Weights of a small transformer language model: normalized queries and keys.
Each number is 128 + 24 x the weight over its row's rms, rounded and kept within 0 to 255. Layers, rows and columns count from 0. Numbers have three digits each. The size before them is the row's rms in percent of the matrix's.

# layer 4 attention output (transposed), 384x384, rms 0.0433, rows 325-383, columns 288-335
096:143197136137115074126131127131127122095146134108126101161193156104109114160146132104117126151146081123102125129124080156152126129146123120127123
097:124085163126101153114099131073101125158135109181085096156117148110124124071095161137134128179155125119105098092159137139199123108139106132123124
088:177131137190097111130118134128139160138128112135163140137079112074123136138129090131162131137129101120132114118094122107147116126078113112107113
086:120085163151103143133166099130124091117129109118091112151180115106098161150109140129124124122154119129107121127146082148088114144150150129152123
095:086124102155137152150145101095136162127120168151167121147094107138141103113080134118093083125158124145140126158124141111161125158143133141154145
093:133127080118159119136142093144105115118094121145136113137162122176146158132114108143120143125151143137117100107157139168153159144071089125137118
095:100088134119114119116114168135097117126101141128130116180143119134095160143126151121127119129138131137107125142137145116136087098125081145110110
094:153137141111109153085181112145108077121123124119146170154161142142144118140140160147163129137137121100132146151106171116150114141119127143101125
098:106162122159098141096114174150150146137110127113121132147136121107154125070123134141117099121127134140108149099129145100131200136095153123076105
095:142145157111091108134147128104135134155103117154185109145129130175151127143137133143109121133105115128083125122130100104107161157122087153125106
099:118146132103091088141159126152088101113107130141133097119171135148135141133098120126144123123100096141133112136144108087139141118117105134051112
098:124125113127137147136147106128151150113098146137119110143170145113124118114107089120136139113094127149155080151136106100112116114131107067114108
095:106109124076091167123122148103132103126102118154150127117068169127129122118115084169119129128103131107102130132195153144128114128099111139113167
088:072135072144102111112147155147129134108132123103150078093136125129125144123146171123125087120121154122129135152148152117130128103093087125075170
090:151117132102143114198195150145124116086145128145149132091106088074145140179132100133120100170146104109109126078133120185133145127156180127127102
090:184157146115110135118132112129138100097133105131126137155137169106097151160124143142167140129095116089147070101171103106166144130166133094131104
089:148134144152089134139126052155121136137100118119130131130148056128129133142103189110074134106144136145123124138128073153176148121154088134169138
091:155145136139147173196140119158188124160159122124139133124164139137158127146119167127105132134116095140122139133126170141153138167119137119145118
094:104136141151109105138121149146132101155108084181129128156120130097126136099144161140085148141142149161130155152123136132133162119117135111149089
091:108132142121146152090119090130133118092087116110122174096126122119118144159155094115183130118109159083158141122160113143106168094112145116111139
095:135123145067195131148072156099107142132135136151127121131129141075163128121104127146104117118156129141109148146114113135102140108101104153177143
093:141149133120169127120150101174113150130133128127120096108130112123127168123135132134141185131088141149137143136095131061111144116088107136128134
087:103165133138136142103132107173118122127151153065119167135157110123141134104164146087130143123157122132118115159130150175131135137143100130160126
095:153163118114105152158105132129135130090134142108108142163107089131168097142128137128070120135126125138129152126113124095138061114142079106139166
093:095085157163118141113127197150171089099170151126117134169130162124140100126150114146117078121087100102146085170132145175119125159100177117111118
095:147115119122154193044119135143116109140147124126146156155136153099115136104112133133122128111139107097120135163118188134137124146148113125144095
092:116121158109123149100155199123152078134112116148115130129102144113113156140154125160101071126114083099126095124163112130141126164115122164086103
088:135093136110113100151135116103149094115099094113135136136119121114140146154121138151133155145184155124170139082119129164118142118139135137134115
093:124111117122152154165142095115131145101161143104133170107115154117098145101109119152128151114121137084098182114174175139133122157102090145144148
092:107088130109116143110109131118142135091089157092143106134144147151095152131106121132165161129098158123097147131073093028161128121157114094134171
092:132143144145115144127113115124138184132147146098136137085116107146104159129106137132145143141127120134132121142100112125144114132081099134141120
090:125136086107105146126141141136145099158176112136149096104114091109163147155135128115125095151134119109106128144118133164122139154093108163148102
096:162125138114129111109160178147183115109127114137115106168129132124136119121121093150112127141140135136187099121154187179138096131091126099125100
094:140115135114126121137096126074148156137112131119118120175141130106118121115125137149114078134102120100150107084165152159115125133125160152142147
089:149137126123121108172120117111109153167113090174122110148146138106151160080111123073117121116163182139124140128151122119114112126153126136194204
092:079155126088138124156146123156108130076136108128138145150133108142085123115128124120184143113090130179117144136113152091119144104091108133101127
093:133151128119114140073148154134159118116160111125111117102127116140136150132092094153111145143104076189110100120160146095147173148100131154084144
092:155125146121126137141153107161133143139105112131148113121146066117117122126113155124143135165134119205110101142106137127123141102159133140071115
088:145100087195093161145078142131133116134123106103148138137094138133090104122157147116151160132129106097119153143111120163141152107161076101113119
098:091123104151123126152156130115106165126146128123118101133120138135090110133180106099213117100144157124109119152111137137098117112155075115126130
096:116172148113094171135141105123108149105129116133119133160131115143119082115140136134160089169122090102117171083104126133135118101092126123123110
094:103139145105101143130148150117113112139124124131113106118151114110139105119151132111115110137120111126098176125120145175159112139124125082091149
095:187128131156164098104090119107148126146086145132134074111150118105094123115113106153111128142112105157119070131116103161131163115068091127112091
089:157101150124097136115049140154111159139138162124165091100163148119110106129117141141159147107118147123157105115095149057138116138092114140162077
089:121165144062101086123155130160135172123112145114109079105178143151123138168160112147139130194138146116134089169131165063085129112115064150129098
094:184116142106110092146121159112151110102124113126119102126157171123147151148108151150121124156137155119156085124134134169119132127147145172167159
087:108153149156121109130155137102166168100135135150087119111102117121126153135113109141109137171148117140118135098105104140133187133090105134127129
093:120103152124170179143082160127174116133157113075138142119093110131119107110149134117143102164137126085124175108126137182141171164143188139131089
092:175147093137147121154148156165084143145148122128153129141117139129146118104135129124092157166126135145111120139119160167139125143114074112147139
088:137160158141111126127111160125121158069100138098117150177158083142175110109117162139142147101123112158131117136129105117139102130082133106113146
095:141125117124133131123140143132120116145129097086092104144144149101124159130139089123144122146162139099120130147102139122098171184142139124072138
093:141105140153172176114127123091093141143125159129152128155117103093101115142107095118099123112179111142145114121158116124131165150128136158140183
090:100149096121106122106142104152126129115096114095112131126112148185146114101146116164148117108122126111131179118102149157123092101133139123099128
091:157107100113162132113122134128105152085175132137084143122130117105113164133114159141094116131148122136147140121095146102079132114162141146127177
096:122159165124114120119101136144136151103128140107129139143144112156104113156131161147120126100099142097144134100133107126125140094118141144135103
093:151082120160104133096120135135139087143108127144099132166120140146140118101121121123156118124096110134138136114117106175087131145144204119132123
095:111142097093125115119081137162141151141148107107106134135101115097115112095142116084117104143097107144087162106146088162118143071138110102126118
095:117155123076095129105071102131117151132142128100149135134118117172141127172120144148104128128106126155153157167128107147129113145080131155154099
094:116137143153123095144134081127112164169109164139132108146164147115094138114143149163141132155168145108151136149119140090105136127138111144141089
# layer 4 attention value, 384x384, rms 0.0558, rows 326-383, columns 288-335
096:134111098097142157120147144130132125104117155108144144113103066151117129169142115137129164041154140150116134154090171137059120100142127138114144
091:121161129069137152141145166142143125120128127105123126150139176131126115114120169095138078091093114091098142126155145122145115136151104127131144
088:141081116100140132157121138177115129127108150130119125123102151120099135139125142113124176128085115111110164092118137109164162076099116129112143
090:167108200136132112097121165148128143155141127131146119123141121107100110144180132148162175130130124133112125156110128130074123133091076160089135
093:120163140152105162123114145136124104102125118136116109141119100138121108140154142132069146148112116085162120115091158138106109140154216113124112
097:121112109133102137152135109116185128137164125141134126093098159118112125111124089132131127130146136121091128136084130119135129129085128150138108
095:116125116107132117148105139143115121140128107092134118095099070135165109125103118118097134119153103139132121091104148147047148120147080145168113
096:133121146084155089147166122126129110107126115111140143073101115161127111161080119145148146118142080121114135145118122147149094098112134130144142
096:148120114110134113090108144121141110127144117132130150128122122088131137096132152104149140106129109124149131118141159139112112096126126140130137
098:126123083140138176094145157129137144142131145127086181118100120060125116111147133131139154159158159125118125117117144101116107143126165121175154
098:144112092118113122144138174119113136079135105115088146090128082130104125140126209114093120128140121135104122073122125124128130120122147157111145
093:132146149167141098139118139132139158106151147103103124096154090154148130162172162151093121116126112113137142122047112120128091117151147115141114
090:130142167118121125106159117127123119126154117131111123144110131160130125112135100165125144106153121116163159104094121131138119123181140130176107
093:110123127093086128115095108160118123123137130130128164177140161118156128112159146152104111100098150167154141111124114121137116099129089087113173
092:079131067167120109101141128148093099118139139124140153116115123142105108134112137075156107163121110179103121163118135155116114101139126127130142
092:133108102147101145140126229133077114064131173153146115102124145143122100142159091122154086182137135095161119109119138142065104094098170136114106
092:135140124113136118075125135157054120091108099129133112151092126096090169083142098126110107142138134125133111123151123140098120139159124140122131
099:106120082113116092052129132114125095118155182097152136127099072112117088156104105152152120099092163109128126101097143115158104173113105154130168
095:157125120136114106158121155192137148170144152129123115142140141144155112103129174112120126113089141133105144109117126134139137123102143121146145
094:106140136162090139103153126153135120122132119167106114133136100162105118136144082140115151131141115108120118111100123127128126175153129126084133
091:102124117128098119134094130081168146134110168126120182143134119127152126119130135144122113116157144123142110135183152113148121112129180136108101
091:123162167126121097092120103120167140147098092172151090152085111099134119125076139123097113142131126121127136100151127189110137122157134163113125
098:139132098148162113122137140085113111100113116126100119070171154120125159133128150118117165121147141144153108139124111101141124169150150168140140
094:137147116105119120093139077133125180161127095072140123097133134112104143125136130122126135159148136118105174075138113114124067118140124156132149
094:123136125111123059172097151130107132102150107117140119119153124154136144128129106124136129109126151189141109130128112154136138143092110109086179
094:117130078137127114107079073129084123135121135146154133090159101125142125104116125156144172155114132110172118138089136167156083055152135125135125
091:110127177106119153125125153127085118114171126133171118114142100144130147098139133124104112133128126123110080129150124127115112078120086156115140
091:172128124123155110107117122148113139149136131135123123173163105115148114116137148124090094157151112115201055149122105121072142092133131118146134
094:145155113168115131152119110096166127164132145129090130099119127108169146114153054124129104106136139143114176138175130106125164140087157159081108
092:129124125124127108151122100148099103123106117139120117168120131114132091124117153159146118141108141178092126149132155142149158141137152115178131
091:142115121104156154111117110149137152179074149094135146139103138163116128128157149123089167137118122104156089135146139129091113099150137127134132
093:072145094129134135147121122130100111137131107141167141113168121124128151114096140135077153127127145146115086104159113155122196105158098129115118
093:111105093137093158128160127129108101146148154159155139087097123125133128142148112138132148147102100135143088188081127096180125153109094131122137
090:133137117106100119102106151098111094123154155113163130148112118125125105149114131184097081149122152130109137148134135161159150156094136123148142
094:134144156140139110104116115109130139147135098139127134108119121124147156130126151100062144109130113148120138118169146122144147155167152110150101
093:130159122183124115145086104091100110175104143109127120162170120117117147106155141103164166103103139083143113172114132116120106092174138127123145
092:103158116139120110097144133099102102154119156161113126141123162111140126159124149132081130099131161072103145110142142111121171134111138118143125
095:113171124063120138121148116131132104128133117113127138138157133091122132137118138089102122134108118153133127165128157150094111121097180166144115
099:119141135120129174123117105120157145104150122127155096130099094126157138116119162120109134189151148153091161103140150140128157121111133178149158
096:144138057125155119092144137136140137164126068122188123141122141113145175148174098113120149088162110155137111119160130128141158123154168153146123
093:125121130078154108139151110156129132124115140129091143135102123170119161183128142145120151150131160140148115133146110131130164135147136135147116
094:053129155114116136174154116114166146106133122118077158142126186103137154080140160105143166140143143084109128142107126141142104101172147129121157
092:144168124122168144141162105119151126156134125108081134127150108107150110143158115127096125136127148134104144127148124124064118164158139153106150
089:100104141192099145146129092077118138157127130104127160143096126105118112111096175128087104112101141121143155070107103119172164141142153119125177
092:126108134122107147137134126143104138116144131148137155116113093125101098124166146099129145116118097132118131129096090122102124128167102117079151
092:136128112103147190170124078127075107142099115137117132115124097167147112106139165094166116125147139118124150193150130138141124104162131122121131
093:124154149101111067120134091152108135141152142136135101138159132100117130124157108128148153048122114155132104151149137163137114110073085130095161
094:124105172174119131108147102086173135128109149164145132144137127083117127138087164115113092115120152125120132117156102141132100150131138141102104
093:130146104134133109158126126093150111113161081121132115095069129160146133153170136109123090150135111118129164151166135136115136110121132155104147
096:146152143120125117129127134111141152107123134148142103096102113133125097089135147116125116151133191132127137113154123108158118106161089132152102
092:153110133116118158124108142150128147136106098127111095135127159169111154102142192158120115161145135106139146149112114111074106143115098124105140
089:128141154131177137156134128130106128145139091128159136093131111118115171147104152098117145085094133151126102110159152115097122141142121109147098
092:116145140138086116161117154133131132113143105121144111098122147139110050139100110104142142147095135150103094117114087104124145132116085116141113
095:125150154123139136162134120155109102142144084110163129098123112081149180092132130119168137121134150131139146101140119116108149107114134151131120
095:124109144089154120135163116151148132125104116077137114097132124109129188131154157130126156120113123175149125127152143142144147103115058140112131
095:139120131152128142138141126114114144140090143115144101140184145139130145181097146177128117110119147107161100128112163119141131146097093142112123
093:163098126165151158190141117140127112130122130119140117123138122112125097113117155138164136107150097093139144115159128140108128142176128130143113
093:141152103093096147096143145135127116107125104135174153162100123094171126122115143113124140123117147104124134095120118120127169152096093148147137
# layer 4 MLP up, 1536x384, rms 0.0658, rows 0-7, columns 288-335
095:086124115137116105180194124160137129106178122122132127135121102119128139164122146159116109125141156124096128133122171114136120151101164101137137
093:114143127128156107098110128144150118148167083161148103127091160191123127083122139146153124084172113091108128147125160142136127130108153093128133
100:101106128148144138135130135148156143103135154113140132154156135145142102141116110166174118145137120120093126130076154112101081098121088126085154
092:094128126098126144115148151143114128108176139073164134141137105202136126154159137131117112144123115140098123138134114125126106156165147104121128
102:120130124098147113150107139121149138168139111132140124149138168144135127135172153165171156119154115124136121137131128122155137158117124090108127
105:118119128120115145150126080162151157140141116110139109136144096089152129105104107169190128166131103164090131126042154126148142150136077140142153
105:112123158124122122145093148183172129114136125133080144127130100138127081138078164151142104145132101118141121179131101110151106126123107124103162
103:132119128075158136120150120137119096129126161129128141104124137163105122109125117153129121122150124071135092160163135117146086126102168117103119
# layer 4 MLP down (transposed), 1536x384, rms 0.0465, rows 0-6, columns 288-335
099:146146127138122158157157069115148155092135123115169158133098111110138122120134109100122159113118148092133152145123105132151131142111123141178126
090:104098133135130118116146145112146090115164191136115140141179145114124105157110097125147111146166154166090068144154099198169167134143126149082158
103:137165129129128124101138118131128126152123116141090109060102162124104101126126123103148106126137142112164121149132152207117113149127123186120122
092:131163112139148133152119134119135145142133088083127148072119133113117094118150114110159160084136125163140182157121133210114119105155137101125106
103:146132120141100120132078132140108141157124089139140175098117099151124124126136149098118138128120102084085139139105098073141136145119129131046126
106:116146101145090129117147093135095113128120114115147095129135113188122119079143145158109130082137135086133135139103107126098127147130153157122107
103:128119060105118145115116175102151138145149125102157112139135123173141145128108118085124123134124113160131171123155133106133126147134113127097096